Part of a small language model's weights: vocabulary 585, normalized queries and keys.
Each number is 500 + 25 x the weight over its row's rms, rounded and kept within 0 to 999. Layers, rows and columns count from 0. Numbers have three digits each. The size before them is the row's rms in percent of the matrix's.

# up: layer 4 MLP up, 448x160, rms 0.102, rows 243-271, columns 0-159
# down: layer 4 MLP down (transposed), 448x160, rms 0.094, rows 243-270, columns 0-159
# gate: layer 4 MLP gate, 448x160, rms 0.107, rows 244-271, columns 0-159
up243 100:459531467544473493555523462530529534496504496509536512521511500499502462513477516497530492520496497489527522499487479495496433507461488492534464475445538504508512507457494515490504482506444524513511524490514464482482514493484531484515503471519510502476499495472500459452488502496527549509481503548508476518511475497453513554505498505489501541463503526509481533506485472515472523520486523543511492506483496459487502501524571491537478534539515488475492507522421495506483495503480522
down243 104:505549535441467514503512488508511464496516485481447506537479494496481551473526543568475499473485528528502497535491495488496504464497468455499534446483501461497509467474483473488509484504480457493539536508494526479499451492490473503523463503494484491516529540557511487511512490528508508493502521485483491515451486506545490522441526473534494504517483471465490486521498516477472456474494499473510469499501494493495488526491544536501494499485502481455507436491519490504481540494504519
gate244 097:563478478484505482509509484507482487514482498529527479488515463504474519493440512500554465501506496470489506538493500513529531512510506491449498542505524444501475491522450497520524520494507505486512497509506495517534492509485470472493494522567438531514477454503512482554488491481514504479491529488461535472472484517511505499480502487504508506487454459498465503486530494481472538497522544496469503527496530540469514489503455489539484553491522503534462459455536520495490481536514496
up244 098:508481524546492506491454448488484499502522493496530525513506477497473538450487522515476422528475518488543478502482501484482452523512467474495500515491489496558484490482490440502510528500489537510497487553521492452507506503496502490516517466520476472472501513470475492485522521504540510520458518488473514518451527507517481513468522530503529525520520502499482493486474499482490522498539512510511489471485507509498468467513506532511492489489509429544481498425508493511568499504518469
down244 096:499550512521541489527484474509493507481480470470516495488484499493490514514479467550506512562506486472497552490518439501526521536546490516517475483512483495474514492531523497547518495507505505467523509485535509515482521521482483516469473516506475465517513526490508498496462490521463492483473511501465502540561475435515492479504522516473500520531502497500519529498543493477487543519465483488503487461518475506511519507507458511542464480491429504458482471518523501433484488464503483
gate245 099:497554524513542487477464492523526488526510492480495493524449446530496517492468499470486505517522513533516506472530509502503488479501461463532457464491525474479513462530448466478547538506520492456496490507513509510550526528511522516493553510515509522507493489516507507507547514547497508472461530505489469508513488510529520474519498462520524491486541489519498474479452515523494505458482516471574481511500488557531483472527500493523491512499451472517483512498522490501531503484520472
up245 105:489520518505540471501514530502457529541504508503498500485480528502503483503496493481519551447542529457542462517486492462479491512493500475530490538529466506489477514508468534489533488510521513537458500534478509512508483488520514531518498528418525458539499512504462484446524551483479492453499487463560508474521533483474512530510461503510533497483495472481547505528498500505513510507525532511519475502493532517507480496458529496502531470476478513489542501521484538519521502497519479
down245 105:514501473531517515474489497528489513482530500484509453504480483520438488524463534525486501531492468512512514508516530508509527452511509507476469502462534479517457465489476552500518512520480493480495506513507490500549528495474503454495497551510487518492508490488474501500461482503480499456472494508479506469499509501494448465482514482483506524461488460506467497553492428505531550554456496535548492492467514537520506486523509512483466511480522492522464486484512491530470463469522455
gate246 099:518463481491503482519520458540480528512516510501526514503485485478556522494479482503487526460481510531520487502532476532486536479496516493466518544470488502481490491503517498505475518531476510508519488536525461499527507528495490513481510453499509472489543509466530480534518468515495483507526495517426484482478494506574530462496534467535489506543468518489499472499495504550545498503444472503461473509533528469517473551477499474515523497512501509491517533478503527552466536490503530
up246 099:541502542557465469476485463524489522534540451479551528504524508497539527511520457501480460508465529506488488463482472510484513483517510503527474486483527475527495497498535496493536525494477495465553476579544513505468465486483502486506516553505510484512518481496476476532500476505492510487505526496512490523492454485508510487502498473471529524509506525522532496535451488511535486469468554510475503503492523502492536483516527478508493464531521465491520491475504487556511518528518498
down246 099:487510451534532528467539486480516484547506501542548517509462479434485522490446496493515505534499483484508533511537484483520486495493487482517520497499485485536533537518529464506499530484501428531498520476501468503526491527506516510499504493502521493507507519506495525491532548476481525487478487485505478519512507516481498466490457537518489477471504537544503542462519517493479468494527486495519492527574473502512488532491432507481462519488456536504469470529520491516506474488514498
gate247 094:497548543531473501494501481527457495526490510490525527515517479466507483502481493505530481522490521507502534505479515484514513496488511481432471455459511505529501491520520476503508487517497508466522511535489533549528498489521460477456543497507542503505493466504496535513450468503520472477531535508527526533487494491522519480522535463520501523489537456539514486494457490456514501517475551530470518490447499532466531478528477498516475467500493486464487533475501469525516530551473515
up247 100:501504542503497478462503430539508480477519533522528533520487519484497477518502545472470480502472501453465497473528511476550514484450540458497513513512487505501522503530504509518525429519448479484484477509474489491485503477503516488498506505490402490552472494476515524506484490488489476518477536488498520502537496491504482551508482476533545499517517491473495509471524464461485479492487487489534506514486455514483500538484468485471498522496504524494498533478494523499503542482463511
down247 101:529527504519449477487520512465501506485515470511517501516450496477479513536484464548499511523482497505549491504520472489468544499472498519504519508499540495463524479510503458508529499496510492510517494506515471506451516467497474459495541478503510497471489466540502478463502502512438514458517551509508533504515484487526473478556517517495460517523526535432545510517490492524509553466465499482513541493490473475456493522505527485512472470495478467499498490496514436501525479497486490
gate248 098:497495472531529486519494449508506498517516520499549493524516463499512470507512488506501504526505495498460530478499454504510525536501498501507518462559475533502497556497480497502496516513459489440504520540482475561508505480447487516525535491475503489535447496509495451488490564515547494506479477477469508470486528486518532488487496469474486507468483486508519509491479474519517503449512458506529479490500487488543538483526498484460493488519497493476480463502500460480527492439496451
up248 099:494499506518480515470507526488518510469502454519519548539523477524549536475524514502501507516476430478518524494481496487519486492489500480505485508486525548506482462526534470499494500519505541494528527481545471518468512518459537465492509536516481465530530533474496498536480494506501520523521497451520486530535513493508527480524502514557458519518485485501527486485497475500516486485492440484526493498524508499497565496499474548557530499502458477461504507474463481503485486493539539
down248 102:508496488432527534533509508466523508492507521519530467550458511507488440538501505508517517467460505481497527501465485521507490478500484569497499487523502453470502476504497514514527504517526503482477531513490482463433433484495475499513461452513490489488487530505480480546466538470512520496528473489510541491521499493487466512488507481519543469512476484499469518516427483502469484499512472506551530504486505534509487531521463541467513496496519516516499505485487498478491491511516480
gate249 098:506511488516506511545442476492529546533479469487505535477533531474553496500467484505460473493508471495488521498523479496493493462551505470506491458512469517515519535509497510542495488483486545501519530547540463507485503528524496444520507508486512514499481498462500476489503505507500488511487537487485498536565491542531533518489484474491515464535469511521483515541467465534497513477494515493498523492490531474493565504496521505469516487534517515536545475482469492540529485524475532
up249 104:483479478497498471510515510489490449520470516539509483510500469504483515502526509527494514507527504511477459494501496507510500467478454542483512535502492495477481503483503467471525494491527450491495442540472511527534463448526528519503524491488468507490493530520524529482486518535491499460521487527511493464466460479484512483509489536479488511527486589465528476476533491501495470472508457485492471509520477504490488471510491512536528498491465516493520464512536450494495558446486446
down249 081:480504518491482488500487496515447520506519536530535494481529483499519399525512504488497464514522479528530434529512480458489518508480505496509484482477489499511496531486498495514529447547513551468515484515491492530479508497462490490515535491528464532447490484483522537499456481491455524429496556515505520452484482521503504492475521495478455522539484503452486463508472516491511506483501479494501480489486499505486509491502507497524487548511458479512511498467475508495473521477504495
gate250 098:521484489499513515543465514515477484497473547478515469497513531520452523463471514517504522577464515519508449532475497530501513474557479479519458459508476502537488504517504513489468506482516502507512491508493507520484507492552455476533515493437558480503484476511528469473470544482508500496491505514490536490447514519510465509465506505494477517507499507479502495439507461508487552498495493501508507511480526494483505490518562459473527505466467516498525516518471517504505500482457514
up250 100:478543475548481516500479483548487494518461485502492497479490486503490489463528449466508481456469517480484507525456532490496524480510475492504491513479507512549494484475475478551528455533522547469501453514541492533520528468488511481457490472529478517481483509484485516554512481538517496514525530472503514455487460503501522541501489515448496529486480503526519479486430526510536470489521542495501499483514504516500468508496492492516490520492510514503480534457534513471489538466527515
down250 102:433504495488512534503499522472498473476487464458523470543513536494502475495529493480474504473493498509469502508454503517552484533514491467464491488549483492468565498507450481498463473503501483534517520514530486508443507475463460457467511522520488483512495478511488507506496471477505516469494484514454499481489492477494499523510511518489493464506542476452475442438492512548511496478538509499487487506491503497485479501485550478494507486508525480503487538457508499475460551494479489
gate251 097:470502544514487491516490538486521509507459522498502518495484436458540487489504485494468512532475465541497515481512488491547534516558513538497495480480527470483501487501497490523491511465522552515493485480489512515487525479527452515505455513495483513516464492483528541491482484497498515500494490513516496518494484522501531531500535510539464477558561538485512446531478497492440509504528517519559521492501487529512478525480486487535464465507495474504480542511508489515504509536537546
up251 098:520488483470464492466531451508512468489451522446462481465483499501517478530465505491494469522493520474498518510494476497479563489561514517455512473543519473516499537496544494527496488505507521510458467532487550532501494539487524501508487526502520529541483452462494512490530468516529480457483498454502514512497499489524507528522508536462499473559497525495494511538505502509500542505485531500508526462527522498491529479461481488535528531487505532529461505481507489494502524517518519
down251 098:492476503503519523525483465507479562513487518536501478541508491475507512492526515499484491503479509541433463507475455550535494537522529494498488538518538507532455518473516471515525520531468494496544481533437496494477505420493471498509476495465503496523492509508472500516501516480429502465509507469500532495514489486475503493511524482510462512536518487456482523495520497521471500508514487503526497535484490443490520480534489535472521477508498467485482521534482488478526471519524488
gate252 101:497525488493513481478477444488545472495513506502520484468507517482496527464512464485490465494510507479485488501462521517488566489464447516440502441500478495496500516492502500478507503489494506495525510486465485485490540488533509503472505518544517535511505526461529509466506501527504516490530462515501533507534505502518497498510450496457449484504495477506477487441492507479461491466494503491490531504533445483519517540550544483477482531474525482497480471459531473484529545456505477
up252 103:507500521495513538486515518536515537493474507480499518496503488505532513475519513480472517471502542505514490488517517512506505466575484450497503484517466476484500499488466470524520518514460513482481435529503530490519466498510496520472483486520524462472525511497511486526487487502499495512474503452470505509451519495458537474514511496490503503457483468526489521458475506512514456454529481515526490571531484575522478503498496507440551529466539511491514463516452495510492504506492499
down252 105:516483477490485528499506506491514498518480460492534499492525528493509575491548466527497496487544509474495534503546527506526466496494503507492515479499455475526501500520528473469503515473463463527482530513522518455535459471513459555480474457520487507492513527503480487520528517501523495525495511478491506532531501495494532492468498531539504482486457508510501493474533518468525466481491517535511552537518501495537432540516509519468494518520524526461527484492510513460482528547503472
gate253 100:523522492458528497508480505470500477507510503524507507470514513495481483472526526505501550498459491536494518483459475475514489500501476510481464490510474482475551524506515497481487555503482455524545517483505534508517519520428456487536486490497477485505498493500445511538480478507516480462494517470477474544492477476517480478476460457503518485504507452468526509432533491538511472485499545500508494488502523483531525561508483479510503469479485465513455520496472506478516479475451512
up253 099:514529486500478510488510495475482483512494452493524487502563494495488500475494515494478488549492483516484524462533467494484512498472516549551481495509536463477477520462519463521509470474492503491465551506461507525479497465543532485505528525510487520514510465505498503508466519515510500534500442414485503507501500491508509517519532465455490466543477556542492484493479502500468527506513523474497526497462525504544500476513565537496487482501514525528503496485461490508499527523525523
down253 098:488436509523478478492505514505574503494499553487472496430544547511515500521521542502540515485519478448501489479508506523485531483504487501497487516502520524528522489509473488494502507505533561507444463487456507497481500540509517527487513495475519508534490505541521452526475486529504537509449466465475528532498540511486512514510488495531510503460514529466513517496512506453481506517487509502524496519511539476517454502478469487497481517544509532520488541480507506484516491536507490
gate254 088:543497511485499504548472515491508465484482516528552502483478479496563447505498500514457485474484544461504515502479478472492492511490516461492479497474472486525505544494510536507512502480502501531492509512477511533477542529461507489537463533490546526497485475472441493564506471451499533473508509530504473558536495475469467489510524504479538513502536502487491518533509471514512489479468486488475517507439487499530486521520447494485508512484514496518503542517501529544513501511502506
up254 090:521518514448495497464503476490495504477493464505474465481540516479504533505494519496472474525525463512488526546514524521505522505498513509502451474492460496522490467526520541521480493477542540429489471511486492458503546473517489522500526522494517492485555503555538514526537496491480492470512494545496487444496487488503545478508507495468520487508472502543531481495530519508479536507489514481467467488483502549470531519489508518503464486501490438483472467526494516482502530474455509
down254 090:478498476490488498474492502525501532485548517515490502470527499525541488522527523475501492523484536476515502517502480493477529541479540480528493505489480523525502525489506524495549502522516505502496475501474424483455533499515489498442511494493473507496521498516455447528461515525511523466521509481539517516503517477498525502503483541497476476555494523480493493522522456475509546475508482500490476503515503524484460546541498559478516553507551504558519505440476512517480485522491512
gate255 104:489503528453519508543524516515524481531522512511516535482536474461517470477460484481513467511506500475480514479512480493520519489493487448462527497516537504490467495529468486530501451512470532472496466510459518492519499512514518462456529495517480516529487483476509474468485513451457467497525487489468555501483487519501477485483486491534515472524514472503529459506530514540463529525481495519483512492484462498490496495472452464484495453493475526474559499494545506501502433511517521
up255 114:458492500482492488519502517536502532459445514501493471483505484530502486501518489489558537538478490509556478529533514527516531526486487496537480485483502513474455504493494492507446518510518506478540567440544506506514456533554487493476489514495455497535476534456519469469496533507497512505474495526498516522517515527464518511502523552486465509480505484493480508487479504464526466511473493456497555527526487510494521513499486497497487500526542486512515495496533526483478503507550523
down255 108:497466484476545539507524514508495517531492512530491487494495525487467504497491519485547478516443517538511486522501483505490511536515488533514572479455520503481490531523560472510484532512500482477533497487470484485557515491556478512502502473484476442532519528479519527533516437491520510487468459500466448501489531456507495496483525480499513492505497484508477518528521529479546503519548509455499472463505455505488532535505501482485488514499524510498513488552509520492499474505503524
gate256 108:500471486485498471531463450525471481489493458511546484460484520506521476493533495473470492497501495487518495460433471447505551491481494455495488540492540509542477534506512505520487515480478487523461515546478494477508534476549515455506489502499512480513509458509503527467493471513534511502487527485497487512496539479510495543501495527505495493527444513473482532498523453452506511424524513509492465494510489523515517492442485467441493510523489492525495493500479499486496490513501489
up256 103:495569441522539470503465505488447465495497473512506518501464483487487532497454500511515459459470505554462511445497472511519464492494493487471478486509507494502519491485477517481497474494535487513456490517459512465475536497485500522491511509451521497471572483522536504482559528468499549507532504555485487546513522505520494492494516487503465503473505534508495532508490482537482491515483508535468489507529496482506472508497466496516520514508462499468513474516525509473517471497520489
down256 107:534532471536500545522489467487508507523498514483478500459501508500524547540493482515492540465516506538526525524501520557530535527536474510481509474498486513469491527532508492503524504517581509524488511499534505490486465505501504517493508535541481478514540464475494496515508501447466455549479504500481539460524499492490502512484498508484549526501479497528510476506481502524512527507502546490479519506497486505483494461451488469510481451474483542458494487549522520470536468476483490
gate257 093:549478528478462481497516474551513508545533523482529501504534500475535468469453526478482466527472484470536480528484469501558494507528525501497493513497492482520473523481505493499520532497508486509484520508482529524497509456516452496532476510536522474538497483456512499510483506475489511457557549539534530512513459500525484489507534482535516502505557489484478511488550500495498496501460494476480512448507551517515544479508471508462475504469498491511477523464485510498511506513472521
up257 098:480522525537507504526544544508484488521488494525534516484530522495504488490515473490477516481495540513492513478532506478490492521483501497533562513485504487515542465531512547483527546499554544505497469536532518508488510511513509482471515561481511473512508439496550488493500529464511508506497515490475505471479499479500507533515497537486517493535512495544528511468456520450509495542499534530549533541474493484505534494497509488520530431498507544482515505513476470526519467517520512
down257 101:507545466517502469493496522462504499482511500506464424579508491486536484479468481503524501492557515500499465480502478475500457515477491523483465504500508528531498562500471504491513537505498499499505530512484515482506499500483489528482463498505537481505522484505417543496491509467500551454541538507503468454530477536485475502499472500492507466493480517494499500513469503524500501519463495545524503497468506455502489497461456496475496486519514545471492472525467500526497498510520527
gate258 105:509501495496518481513540501501512496525495481546483483490558533427530505475494499469518517501490494473534462495462507471552489470462496469482527523498475499492510541525480518457528496533492528484503493486469481561534489483549491502508506514503476506501416515491502475497489524506502501516505501517459473522483465486487486515482541514520479457490510510411526487468506498501523466516517489524493491504521504517503518480461480483493496527515547540510483458471526511493461497538505513
up258 102:505463484531485506458517414498540484489475500487496490488490498541491535502486524528501519492500504498489486494494486524490496520539460478495474530513446503510516552493552489510441519503525483549492507492487536502485523440485511504489455476530527510503505491506493476499516514476500510528495506536446490465474494508528460433494504468470487507490580470483463495480503467537525507526512509471483486494509524534506521532524464518522541511484486495548504502515516512517526491492494486
down258 098:523501500552519493465466481500518533485456486511525508490516477553467560525485478509504507498484468510489482462493491481516529465517533469522482485508478517500510498546538499488503450523515547485492484558489488522480508517525518515466501487538524469482521469491489524473550523492527514546489543454453473508496488466500544516470497509502477514498463453526495452490489498464490520483528537495498516497521503461490499462522475501517555515505512517449497516477505484493527504510471464
gate259 094:505505490508481514507517511513542510515510530517512484461509469493525468539477511484524541512521564477513465458488523496483474538512480521496469470451514480520527546493504495498512505501522548502478464527470508570512538497469506525498530500533511484519472478515473453463482544486495531493468523527482488512521505498468486478469531487475484508561514520519475512469511509473503522516510503528522540524522489468507491509495500521521467468525486500515480533488549523540482456546548507
up259 094:497503531526493502512540464534505470518504465513506484489459473505471507467495497515523495448493540450489465502475495514498516504496451490495485503471528539523435514485491476521525509522560477481524497499535513489526484445475453465515500489532508528470517490521521494479530514469480527509485534525490552512521508517516508522493543474456480471501541539549570545506508481491518541532522511521503536481482505512546493484515463486508524504527499486516503474529509497502519519514492517
down259 092:500519462527523473489541499531509479541454479513460497489461519509519486553495521467507478518427525496511478515504497537514483502497460489503501507560507487489531539507524482547500533511530509488538553521509517495514519513541522499500543522540494493537559503498519438508477479493492539496492501481555495486503545490504497532515506475509514538480533484502536512478486525497538505500502474513509461519470486487506531484522504489507504489467482481489471541472518523538468520506547505
gate260 105:501462557489503451501483530472511500521536503561508502495508506449492486513472550514523487505478511473540496520473506479499484492477558520508481535504483480495527490503488452519525513510563516501493477508488492490512523501470495458479514502491520550518471507472482490469459484503471521463483526520455468509551526517500517488455560486534471482508509496501530501462517494475504544518459493521495526502452504501484483535489468492453488518490551535518491498501491500536509451516493508
up260 098:460540435498525531545452493518505485509487497495476487477510518479506483469494407486545476511497489527508498461488500480469505480473498500513525486518506514511508533520521525523512526489528501493458529465488520549506505457506510528508462515491515465482530487507509528515504491480511530506473521518532510515510521491499496528482528461488510499459457520496457524524470490535483477508522552516527538522503483468543555505547524507495548513505478516476530467547501499530488501522506497
down260 099:469519448498518534476511478486547494528519556501518485486534520503488490487501501476496498495518482513522486473496485482494573514505505500480545508522504493515496502485519515509479534497519458539440532510534501467441497497456464496489534484470461538523512494523492517511506529480462494471506451506520473541517515511482451536505506493469544495456537567463511501502512516502519500503485474540532519507536469460504501475508472543481489519506499495523476540498521519492513492490532475
gate261 094:536490503516483538535429470525517518545507507513528523482516489470496489516486516522475441509489506504488494473513477487481532521525496466522476477480522531528491498527492509486523505509510500455484527488484522523473476521505484480513517485487490448479488463530530489490452530483473556533461493483482536488449477449499512511500505521511514534526500505473513539468501505529465479518460487509440470497474501476477484516510507444487483511522495515525504514482487527496484427530454479
up261 093:513461513484514512490494482488516494519500495499505472531536531518555548494538528513464482535487471540507535468525492520468527451526516502538507486523505511503477522518478474444512455511511483467520508506481463541506515455505467489487546462519508498524504481535495499470516504541513484498488461502493485520511524531513497528470507530487495522519514546515508512456488474471516520444505462504530456483509512484562519500553509518494482517485503503509496528491522494483545537443467474
down261 097:500474523523452522537506513470510490525479492485427512551540491540536520523520551492525455505506498534527506549505509554525532479467495479507487496459494515492478525467490538493513553517483518532463507526505449543484490491512511470544496481526482444521527490541521518521499553522509480476472500495495462494482511512497519529505513497510478458459517503507491518495531513498451490481497465498482483518479505482490515511473478521530500540482489502515476508514467486540479508495465488
gate262 093:529507507520530478497536476508513502495504520460519482510534498501508460463501528513476516526507501550491452440504468514483459515501533516517511519458516488456488497477507462505514468478484488497481521527488527503515537474499502518461505471500520486536469483472489526489521529490534517464496478533562459522458462512511487545501501484505527481505537501495500511505465464516475517511476512481493471565511494490513460467497503448490543493527504544537511529451503490552536508516489528
up262 096:551492503507460498522537461503503526492484485529494484526505523514509485486505528514498547505529505514529466469508489531508503517509496542526503512509521502461506473525527492515464475483479527530489527488523512487536515480528494516422473496478479462504462516490464515526498496495535526514501521487528475518481489474478523566463487496458470503486538513470499505553484492510466501512488491478476469527506554511480484442474496480515548482497489537497551505522472509563474538512529517
down262 093:489518470516485526463498525515507532472449410458504486529483478499474536497509525547417507463475484520492517524521534512513507507550510499503509503493504480512504462517498509514487482498491490489515502509494549493489530514517475519528497499529494499488504504516494513533466485470491480520500516458497500516512499457503521513511515508494465526475545457529511546527478530502527477501485494491443493537474492538455536532502523544482469520476459498463489502492540502447508536504514512
gate263 095:510473497485448503489438535401465516495463528534461548490497484489483497484504532536485454476485492491447518492492530516506520492510467490518513494454510529521499522476472481509480526546485523502527512486532466514479476492467481475496505538481505499506505498476516461522507537506525520499510502496461519513502495512496502495505523484475552553516528534511520476486496476469506512476517497534467507528495474521521517492480493413474475493515492458498477483506526483505518480507518520
up263 094:552518489514497514472522469514513503496520463492473499506487446502554493516481471509501526524504494515500495511497483464500518521447539505480518501548530513490533530537515513444530497497513520512489522467493454503507509508467548484502505488496494503523530475467520562486539499472472480544521437504501472515555521476477505525497493528510492476540502516504513537535471478497459489494524542467479504487475542442508517497482528493497461443482480511501526495502451507503524520496499507
down263 096:466466489509523457453503496543533478495495479541538522454470533477530494477507505471492514518483501478523494490515487470490475483548517515483483527478508500533513543482497486503514527475492494508515499499507494479508517474540500506517511530482494543455494499501505495495497475507533483460471463537514502482508465504522531475534494510484452534522483499477536458462494431530554500500495492492469540554524548534520500481519453547503486500482515506483489542519535482537476512506540515
gate264 101:524500502556482478517476516458497489495512513526496512478511484465477453509500502491521497502504485499529466489505517504498481465533511535502536485489463471521499516496496471541567461443515510511491512491509469528517559503510499487551493520448513500509495521463508479518512512512535525477473506494515480479541471505511497510501515549503523442455496532505533521492514460473476457474523511519515473526506493544534495428514494536540502484518474505561480475492535512499522497519477484
up264 105:459467502476488485510449490540494495508466537494484507505475455527457486490509469551531482472490475521495492518496470458540503494484536503490531483492490485493482496520474476516503472484487458471489471489508507456495497408546507456554489500498504489459484497457535454505522495484473501503516510495449504474471538489483513534511525477473497500476499491513470489490521496553471521531502485467536539503489547516498491483502496491496504469478481438504497486512499523505543500471469499
down264 106:506458503487522528538501518457501502525444485443511459532492488482490515488482515501525484494528503537507504547500525541529518497507496459499502475491453511487449457492472491503528487510479510503450527534496524527493518516494518471551470490498488491475503486484505481511536516511466529475479555491465508496466498475442492501493522483506522473519506526492479478471510501491564495536523493537518508502538465537451497501539502524488498498522491457488481554529546501479452496507501491
gate265 107:484495501497575486514514496487513484511493496504515527479492478490532469486478464492540535496479582492537469500513483463555529509493516514477495487515543504462485540497492459471490520488486561505502483502506566527526515494501468475488477501487475513498501468454526489487474497495529488506511545546476499510526463492505530492519523514537477481509486474472487531488490465521491565506526479483473540488523518497492517534511490514495499531478477474486526505491524505538459529539518543
up265 108:495487455504485496527526457506495500510492498466505467499519555470474516518486478509508461526534506481501515486464503526492486520492507529545522538472496522523468518510447531501528455516512512509440503541462517531480488559496487483518544510499489516509483492540471498506532478540474511451518486481487515458461524458512464515444481525531486467516477547477510492469524497499525480537491492529513490524524466508493506457486515510475494482502501508504435482509520481519554508517496503
down265 106:452520512526481496478539468532476517507493522488511487484478466527489458528461537503501492494494508491474526478478499495505533508533471543507520520455477440491467523548457504470518469543484507479481494511524545501524494492509518514532459488494512529460479514497515464508503504462519474529486530474517512523508522518485519556526468488525449516488464510478453459532511506509523512527502493494517535523530492496485525517488462484509487473475481504477521475458441526554498496515483528
gate266 101:497507505527455488539515503493524463536447493476511496508509538471541488494462467465521500528469495523561486458514525518511511500505483452520483499455465516529515505510498508505518489503529538518501542510510554492499497493531529553511491508461523464454483485501494482465493486540514471491459507490525499522517528474488492489506482487524501460497487504501538467476511512531544511479487491493523519521507522507511496456519427460505548490532545522479527441505485476487508525493506514
up266 097:478509497455512527529500517467505498521517467514513513499508461497511537454549516465486513460492512515489496514539443504470499527531516550524473514541556501486536513513497489510490520509476514493508495484521530484466493510484522550462558502509477501514501492485498527519492530491486540534511504506461499557536477476497493459523470458510493496499537464516500497506450508495510470495486505535516471518536514481569441499513518527525483495524497484518475549506506480547513476527496518
down266 100:487524487502496475529484487484492477492522501490462538503436472536497475468445514478491506483499483525520487478475488504483476467425515522482495487468464468512483498470516550454503441505500517505489492507499517524456511475512463479496516517501485503480496507501532497498501548472491525467502525509484520441481525466559493507478477513490485538505497490535468460516536505506526534512485525529511517498451509497480482519518497434479482469482465511533527450518494517455514491485484500
gate267 095:525490522479474497484502512504508507505493500465515517516479506519526462452514526484533490521467531548558466466516469501511440480470500510497487476469520497502486492478512498525472499495539519474495466479524533514489519508496465520483484466549476554481443497501488489478476526519523558498508518535492477507536477435507506487464515522496489517518519498450481504498467495541499462548459494480469521507504492487492501500456484478501477546546499511569510524487506498524500485495536519
up267 095:538466496489472480537463511524506488506467555542527515518455499487479501500488490522471511491477513488457435492524496545530502522529490520502516533504482537483534502483515522481527506515453485494526505502465494443534513497507478475505542483481464455461529491502481494502468485525448501538504479492488495526496533479494483522532471520469530490487512521526454502538530496498471493514486466453514488531517480554491506489504533521500454510463495478485475484530502458467520490483466515
down267 093:466516499528496496517528501479527484454501515503484498481459463474458456485477512476546495514518497444520501485519454524486493498501514538520459487504485485474511478512515532481535493510530485511498515512455501475440499451463488533565490503427558471492442470465518515493480475514512516449479489491513507470477495501518492510475508482473543510528504497544503493526473470493524526506489508496502505488484488521519511494510498488502504523485540514533478496434501508511484486540529538
gate268 105:497521497516530478529501506497499401503534503502530490513487472473487499433529526503483505517494480539498499540473475477517535496528475470471470528450494470466494499470476511491506508523466536493533505501537477496516522482528546473498526532525477506462504524486508529461505492519547487517536470489499501511481516513505475501485489523531520477523552487448497466498540483481474502483539464467498467489499464501548519509529515513513513519484547482476499509493525522495482537456504507
up268 109:530512476544471508518497523457486494488500460500505490509473502572521504498487503481505473547553503496508510454502506524471458484495487503499553493520509498507551496488530488483523509475500456508464477549517436463498497497475480529561475501476477498477518539504495483484470500458494543502475512517501472523488469503487464477517533482474489555467501502466458506483442524511449457481513505533522483513505515501484493469498502504477485472485508514495512498467487502509503471541535465
down268 110:495497529497467499501492508524494510505550465469464505507544523517505485499475496528553515531497508493497541514477464500492535460510500493514513482505480474521474507480493498530542468563504512519453529516469485539449524527489492496544491519452450479490497467456518475492466510461507474502517530480495469546522443492523455485502529452498480501489475518488501485516489473525497495505501521516519457464465506538449500516487503523525511503500512517475465478555488485492446480496510510
gate269 108:471509533505494436509492538502472425509545552492491522488498513515502457495494545477524495525501548501491520510467492440511500480518530475516502486497445471549480557496487487494470493491506540526494512531480513494499532527475471526539489487521538511491500471488501509525481528538495478462480493512520490495533477486469518503499507514496509474492531487538496465526516459532534491485494536542498510496444467533488520484498456524503481511491551497514514511536485478490516506526540505
up269 107:490536497511517513550487500489456488531518527453504534516480534533464496458510484469484502497493475477477497501544495513516531518485483492489468502520502505515512485494541506449524553500507467534470495556540491517521500497479540546547524506522500467527518545493473471457496481524503502498471528502487540490542470541474453526527510502494496536497506505549490460536467495478563520472484551492561502476488511505526496483474529504506482515514504494516515506517475503478501497517493485
down269 103:511512492505523526505457495518505534484516517504505532495499509461500498505503523497533480521526445460521516467534511492518487511518478513507477499515484476527506554461461544548494491486488489482464522456517507515488471507515489521468505503479481509534499484545467525514485522515531476533476463508508514499524507532524480488513486472485520555524551571480472542458499477537536498483493465529483512458488505490501482481498483523488452451481507531501493505504541495490526515565523452
gate270 101:538495509497539481575522454457529497495498535476525494493489492444498508446496512514488495494491519506508486476477524486466503507469502510476545528474484485496468461488466471519517479475527544482502482501493517502503479517486539568467470489531449522522460527488501482495504486516518493503482518503473507545463513454510512517493495544535493491464528501484502490527488506481510535484481524518461460544517486500496471482519489466481488516458542492531448514467541492516534495472497484
up270 100:530497491522470514478517518480472494519468545489479500526518529471521483507540526531470470505465479471473461501536495512547516518492505466451477490496469506504492505496466461507537453533495534507462475505490516519495512463502519482539502508431498525465464497437485544474553490493465559545500457513498519499506486470518495517495494522478540459552453489528483492467499488508466512486490505524507492494483508514505469492523465485466519499486533531497503492494542506470503504502503502
down270 103:502491481495527449519522549520544475517536502515506479486551489522491514507489465451474504512508487486500480473478512527501446530522496508486518461521515491564555495488540514518518522492503537428518521504540495495521501484464529484495461529514478527522487503494534548543494549492504485508503493491506470520548516493482503507495503492515503506514534473527527527522513537517510503541496467507535522471569474525497534521502519528510521490484487514500507533529495489538532495478500453
gate271 099:512471502475503443515475498520516504454492484508511513528517498530506507505483496483504518512498485521539486557504468530548527481551506523474524498468487496487486521505500467469516494488512508533585551466492473535513520491529539478529502555497459472494508523460490482499498484503510504515512537500490469511458515543517490468565484522476505486498499499514451525503491481501489497468508463486510506512468454533496526447503495513453510537482488484551539496511516517508450503516492499
up271 098:487493460518490486490526534500505475497548462546466501492504492528478512478502495548484497487473490527509458513482493531473514516490505491525492447521493496530512523471525505461518464485507521500480501501537542529486487457480515512481475507538570458478493522564499469524492509504494542514479489499478520484470509507488568454491482493460501477523469502509503536492518535540516497526496511509524501505526502494493472489467513469500503535501459511500525537529440543532541514455516514